Weights of a small GPT-style language model, trained from scratch on English Wikipedia.
Size: 11 layers, 3 heads of 32, 1.73M parameters.
Architecture: RMSNorm before each block, rotary positions, normalized queries and keys, capped logits.
Training: a variant of SOAP for these matrices, 98M tokens.
Each number is 128 + 24 x the weight over its row's rms, rounded and kept within 0 to 255. Layers, rows and columns count from 0. Numbers have three digits each. The size before them is the row's rms in percent of the matrix's.

# up: layer 6 MLP up, 192x64, rms 0.469, rows 116-146, columns 0-63
# down: layer 6 MLP down (transposed), 192x64, rms 0.448, rows 116-146, columns 0-63
# gate: layer 6 MLP gate, 192x64, rms 0.442, rows 117-147, columns 0-63
up116 099:159126104157121128092131158154128156122142121094152103138123107114129164119152115101132141132162180093122133123124098192152161137127154101169109086106137142080157147131111083136115125117127115
down116 093:142109129157158147139148104086168094114123196106112118118116100117100110140103120174152110131118132105132106125128123112142079118096158122136193147127145115119097081127153134127146136132124162
gate117 103:131150109072116169137150121166088159102114099108092127154101137134107099121147118123133145109112133141166133094168125104110161143110135117185150132128129079159163124132128174103130115149123120
up117 100:116147122104101138130123105094124170152117116124134119134113117070162156162162107129147188115085124122106096136127084120107079122096105150148134136091098118109121139137106126149166092150128127
down117 098:151103103116121139187124142103153138138095138143129135115157104091145108159141147142099162093122118166147109123126145118116148169060108140133114153101125116122125198121089120111145144115124113
gate118 121:152104139161160136094133125100106094106151105132123124071127120161133088152118160134155136124134102112159133143085161162121142137109146141110101146164084172130122086140141132150164128109161114
up118 112:154133143178117122105138104073110091160125112115148143142129117135113118134175113121179130095137128097136139141166170143136140158128120102123144150126139180110142159133150116078179151136137142
down118 114:125132132108119165133127128150207119149156169090142116119122122150122126119098159124141137104129130125127109098141045120092097109164118132114132158130142104125101095135111119111149108112090152
gate119 108:145140086098143092118105145114113127115117122147071087093124146125134130104170105115156101092132167132108136111132147149097108147168111144120152144112124198149129132126159132142087124138155153
up119 115:129123094119155166095107134084101129154147153152159160133093171128118091132160142130141140148166146121106103130083114134117102101081116106151133135121123137131101149161101155137092153175136109
down119 108:136127084098126132156120129139120091121131101139106131100154107152124148156157159079137138170182146189163165112111170129152113129140140097130101110141115131101078137108132128115106142121116117
gate120 093:181138150115159137139130126103092125103098080160187118113134154131131114150145104097141128112168135113138141098160127108107151114134107130128058131109118149141147132113120147128123145166169091
up120 094:104128158137124181114100133132095153060124139153155127132132106136122127078093090141089140118125108164111130105131158136067101126186134097145123140125113160126116147121131119112155121131134123
down120 102:111143144112174127122132123110180152134156140160098096149142089139103136162118139121116164109118113125108163138125169136106151151143105106133151159127125147077056130119111172139158118136111117
gate121 105:109105126113148156129123122127082138100162143133096151103145092152120111135120099151170105133116123139161094171097149147067119130090128117108154127104104142178103137151120139129094136079116124
up121 104:139100093131126108083112136137127148152086122112103094089140119087164151095121109112161102151113144141108113143079163127131140134131166141128115082118089154107147114152114135116118138129191123
down121 103:139096124128062112105156157156155135164136139140161083080105122101109140109087151106119138128122135143097109170153139101123158118123090130109119106120105111108106119106109176117139142137165130
gate122 101:122114129067137146100141124089155141105136110154167128126113146160144115154103132143107129181162167092135186144080099144087137154145117125130133142084152153136128136104138119118137116122125151
up122 096:142113142135162118141103109175153102115121183109118123127130152099116117156157140141158135100098106181074122147150173119095110142133158143127141144142107099173139108157104096127123104151132149
down122 096:157147160167107186133144157139075152120086143157144120130139099118145114159137106124070120160136108153129115152094136136160110120132098160110143099144167161137158164121148120128113129125135120
gate123 098:124107129125129158098121112118093097105161050130159151090108108133114143144066145168169100127134163115189140130141125150109151129126158120137146138120122119134170144112148118134134148132123135
up123 105:148097103114109144168132096117142089131120082074116119172126134106140130140111124190124128170110112152130151118131098144133124092113135084134069130139107125136127129130128170125141123178147129
down123 114:136111140129155170146164098125084086129119179119113147096144135111123122132168129140109136134137114120101090111100125094087125128135105094110171127151103143124170134142102122124110123058151149
gate124 095:127141114100121107136143163112149170156134157130121125123107150144131137142083116133143153093161140134134133205113120063132138129135126081116138157130134077104139127159113105099130132136156168
up124 091:067146132177124153134127137099119045133147146073100093117138120116138113102151126148106111134084105155096105123118140126121099129144132122134139130146131129112086156139094120113149107152134150
down124 092:130147112147118139151089125111072114110094091118091168112101125142154177155119155135158144129123123094146093128160142099169121134120116132147117111106110113109117113152164085101100175134141128
gate125 104:157118140149109141114170159116084089101147137145149127093128121107150134144150095134165136140115135109150147157104156122133097143117157129122130163106114113106141164114197128147155133078175138
up125 102:110131137126140110100080125100134146121087130097086154151141175137134116070115115133129132173118137167139146108117128157114166136158089142189114103135140089141131136151134119113156138151134098
down125 097:146140092130113112105125132115108086114162121114114109133154083109141158112124126132101142147144123105170138131140125128182134106126114085101103153126113080049156082132142144147145147112125137
gate126 097:148159130129124088111090156099101108129182129104179143081127127151116104117129123131113147150120157111157127072105138083102131138092127132122126131135135087104161141162146116124116131101164159
up126 096:104159135134108117147090109106119129130152164120135126123124108131136096108099115133170158122120145120170116126096152055080109114089145141125139115122092104126194148145095125103132131118131159
down126 097:119134136142083158129149128139162121139106151122104092124101115121137121121118139137126114141098106080157119115141109118135104118156156122124121121113123182121089120058160127172133112161088070
gate127 097:147130130133143137096143147123125136174149130089156114129100091134179154130114124131125106131148150114138146110166108127099144114131123113149161167209139140118151147109169135113079085107123134
up127 105:152130172125126133124167148088141131125154091087136159124155081139122180105095144135096071152157168147146114126114127171128119124108103104132137127160119168149142126142137137097114129097111133
down127 107:116115152083121122117151092145170098164107146151142112147109148116106107132106134118094103090105084162127150123145109122114129170133161182142110135129142094120111125134090121138143098105176165
gate128 096:145123156075158128083100142124123128112100138098088133165100141115141170140114124133191115129159117113135134146119102115087130133131129112177148085130130102120122095134173103134123139088124101
up128 094:141087109113155157076123106154110134176137173160121145159142166133126123139158100154129128106155113111127124150140159099146129131159173142103154116139104145112138121127137136161104112184136170
down128 096:095145128135113087125100128148131149132136125132112153115110123115153131186131100108110125181178120107136120142144099156143126176120139119118090110115162160104087149105128105185155092139111115
gate129 094:126121115143151154151148148136123126127154147128107131139134108169122158121102100139121114113097121113150119057103173102100145085142094104094153139074126146122109142158118118105097137135184111
up129 087:096162134116117122123112144116102117135110104136171150138106081090165094109148150124119134122160160107136106151132123190107143128086108116166097113164109117135106147101140125159174133136095153
down129 096:180151080127159085153137133145091115153110143122173103138126152126111118139158167118142126143147102160159143134153126148134128159155150152134110156092130097114180107133131099098141161116113105
gate130 101:111136109140098117147119106140132128147154148096135143153066133124139070135172122107134093065141137126104113107122138125102079095086109087109125139088130120137094127113133133157115112148106133
up130 093:146102119089084153151104108100164133143154130121095116130109127149132163052103116142141152082149135118116098161115127111109095150110157130094108140151140150126131149137164090145136109109152144
down130 104:151086075140158109093154104162140167133108124113105114141114102127101152125100126121114136134163166100116179124166165129179146120114144155093120130118128152123120118151162171120129120101146143
gate131 115:161128198090129145115124158099149115090122135115181149126158140121143113116135120064110131101091151143115107119118148123109104108125100076127160116133149158143099130129090124118134129144160136
up131 105:135171164149093131148170116125104116116117117138116132094127111108162147114107124192125174166157150091102089172141122128113139142116109140103114136133129128141128130129156130171159094100089116
down131 112:142118082099165098108139119126082152170145132134107129104122129144077146137141146101089106155122105165155169107175131163136126145154143148143110141107149101078133146144121133120094114128142101
gate132 097:140130126143125082154099154114135139148124120102126137156130102104115106173167162126130090105154194112172150148139139135105126119167141083159122169131124091125114138120149144100110115085133142
up132 109:133134101099125163156136142155131143117100102121119136122151128187175163114087149137098105116128137120140104115087157179119124104097126153144091125147098128110150094127130111120130175080110144
down132 109:160158153122151142133155109087147116120158140176158176093124136113111128129114135153127153117135119078103095139120155103141130130085106155115118131156129122080137123130139152140137065110172150
gate133 110:150129090128136138097127136140144112135159142157104112111175099187128124096178137146123147121144141117114170158168139168109138095124129140078123149099122162126116131100122155144115172120136167
up133 098:115095124135118104120100118112097151099108126098201113123091107130077147120130123144140130144101112130143132126116109148139121168099098149139141144163156089129117160085109081123090134165132144
down133 102:126118142097155142099056121134075153143162158121113103156166139116154149125134097146132127112151098141148121128120139119089145105119150151123137164077129118135152115152126112126185159146138102
gate134 109:152129115143106134142134114095108118124115123132123075162115187144129110161136122146107133113186103126120062143063104135126110131078121107123154118108124120104162109147146099124126112126144105
up134 115:111151125113120120119153136085097146113153137138104154153156097143114164097112185145115153131087104135130160122105147126151100110103119129155105102146083144172126140125105146165179102113146154
down134 106:133154118100135129139118142129101167117161136141164166098096137105129156140099116108128172127168139177155099146198160153110130130127110129131079145143153133132140119100153123134160153089132123
gate135 099:114145125108138118096115129125165154123112125131081101114137119155092127105142125140091183098129105122115170134138180115093171094112122132104170136116145161121157082142110129167164125132106135
up135 102:106095120161156137153143115097095136174110124172138119135135112157120117124135112115175085123093119140172114106055099117156091127096129152109142125165130127109150111138121143121103141136095111
down135 096:133114093080073115100076134129105145134133125088100076149113133130118146124114124136082144139157149118177148136123170134132140087144117121101102152139157146109111111095132155121136126113163151
gate136 104:143134115071148136095135116126150186130125137142139104202142108149187163120145136142160108123112110124150146145126150152110145136140090109123163115157091139150139097121158131153131104135147138
up136 097:130148069118108139130103131138201179095137123065162095171119133162146157152093126117123141133119136114114124146104110119134117159139130114085114140116130114098139133139096129110125129156147148
down136 092:089138156146130171114128119143178155133132142103115132101104157099141054131126107111134142113116125140144084132116100144130122208169145139119160094110150127119148162114134128128125119141134141
gate137 099:101171130128102149146098065129102141147088111124117145150114113097115119191104145149136144110167135089127141164130145107128166122144162096144151136137158143113119151124139144181111117129153127
up137 088:154170145130099160153118136129111151152096154092106167133121124112122133161153174110126116111159178109101132134136114128150107111178101134150119140118101119124180110150151187128115123091126131
down137 096:093108124152107123137082131162109121103129133101091138133104123167159096137149120104144104146093155167144094140127107144157130168135102119091130079130125111099125100095114107157133068141126118
gate138 093:105122147141126141152130158148104131136088080099083085127163121118102102156122160122178121109146145106123115137143124145113115126150156132100118098195138140084097102142140154133158132105132101
up138 097:155136162126101121149112163127081116065134140169172092157125120092159161114102121149094140136119116132148155156103144093109122125116103115174117108086125117128138153101136099123139147151148130
down138 097:115154143098115127148137125167150146131131120156120157153137138095162147178148140146167132143126204129086124128156145140134101075163108096100133142158163125105152125144142144148098142119125120
gate139 106:099121116115190112106108118110105162167132114120120087122137078132107152119146141151086105149136130089183142128098137113133097122125129119133121174112117135142154092146135079162154152140151126
up139 107:097110128083129171132139115148114170124103101131157122111085103146097108119103146106122115146096123099133152177110146070131139138128152110120112116127139150150168069101131126136143145167145150
down139 105:102074143123159129124126149161106142131113096150130128143155151143095132130089147108154115174126126159155108147143154145127174093145165094161131115147073110093127134118101121156153115129090127
gate140 093:140104121086113178117114135167124098132144136105134128115178167115119109117145136085154096166131157150119089127102188133124108156128101103132139140130156130112101129122147125110161081102143158
up140 089:105128111161129112146129122137127135091151117121141117155114175165133126152125186168119125152163165152091128154091125133128079142157100120131119165077133130129098129174127088115136107145151118
down140 091:121120168150119125122137103114137154093091139115088109107100124176109128147128153130115121118120132130142162129144082120101129121161163141123176095172113087096140101150102167139156112139172104
gate141 088:113140144119148119071162100116148084090180131132124152117122134143162124112116138173148108126119108150152174146110107135125163131087115105095104144142110100132181117136121146090148101120149131
up141 081:156151128163158179061126134122132121145114135163129150122102115131116141112143177152110098138144121119121138136156139100149119130118141125111169096116124133168106148113150131061139132116174169
down141 088:145114071114148119135099151124119165124119152155081138083124180130108082114075085148134122107116167109130146129105159151154144164137123136099128103106102131135112120127134148132108101138163139
gate142 096:142174121141139108115114130125117145118130160132105124176123148163141087121119135126169099108078124108139113108111107164103124160139080138184100134122140155126123073133137075156120104133140140
up142 095:101120116165130149139085119168163128135114109125146092107097091103149141126129068128110089098158120141115133178117113116128130160102125109130140091110178104099112135141134167154133125148165122
down142 100:165139130133144130101174143119177134108143096135148171165136080130173140148108138139128138156152121097147109114141148171113148137166141178145128112103135101138109160115138094147162151133129098
gate143 099:158124179134164124129085107135132128139147121052124098136144115156148165160144095122124087121126147104164121127099133134133123098087100125116152145107108163164121147119111130141159131156135169
up143 084:130152131133127108141092134141114101147141113084097139160150112084108137135147134108160166122103141098169118112105093125121130080075104152137113126135135105120136137066117156181108117156133125
down143 092:162103105144127127132120121131137115094171173125171140127114130103122145127116096111096124133136112115122118147191142151188107111142149113145094180116122123151111118130170107093153149153090148
gate144 092:127089133158120152149078117138158140110108112091156137105165070132120134169129131114130152126176188121156124119156120136132142107132112133140104152098139149167130116143102118118109169107160102
up144 084:139115116135165121151163170146129146153120130125113135177156157072162131110122150101139119149158105155154165163104147101125082087111115123139151146110124168137108107120137101102123101149108100
down144 094:136159132121126099108165115149126127116147138148119114114117130110081162175135126132138123132116172176115110110150147164070116144162124110129156118142179104119108145145161090125123149075120160
gate145 093:167145147151118161178149127076154133107114133192112108133140124111136127159125090101118133095126122140143118118179124139115121145159121093140140116143100150108144116085121135139135132185170147
up145 093:140151138090127145086136106110160118077082103156106128119132107117170111146135156130113144086104138138106122118107123145147134117152096132114117155148113112116112120167127080114195155123145088
down145 087:165102107122118153170120133156120191145099131109131139179117127133127152160149139135153109141126090181175157145130102121132132126119165174090130100119131112114109119119158112133095145126165126
gate146 094:149124113121115135124149139122126129107114125102132151110116100124141084092116067136124116138146162091167138133122172169123153126114099147141154163143134105151140151114134112112202081124159156
up146 104:116108102141134132161127143107116154085081161156083142105134143124151095140139122145171167107129167093154091148119104130140130111124120175131163136152142133132111090103130082153156148116137150
down146 102:130093146108077114152158135118172160076153118132127122135098125128135114089144143161132104152143148105076081112101135087163175114119122123151150132135125109145109110111159125101124093135129148
gate147 104:171123119124142165142120118088102186112090095135162087131166181139127122104157140112127136118113172095153113086152130147132148116116132162139113150137147129088151096143130113132128104093123130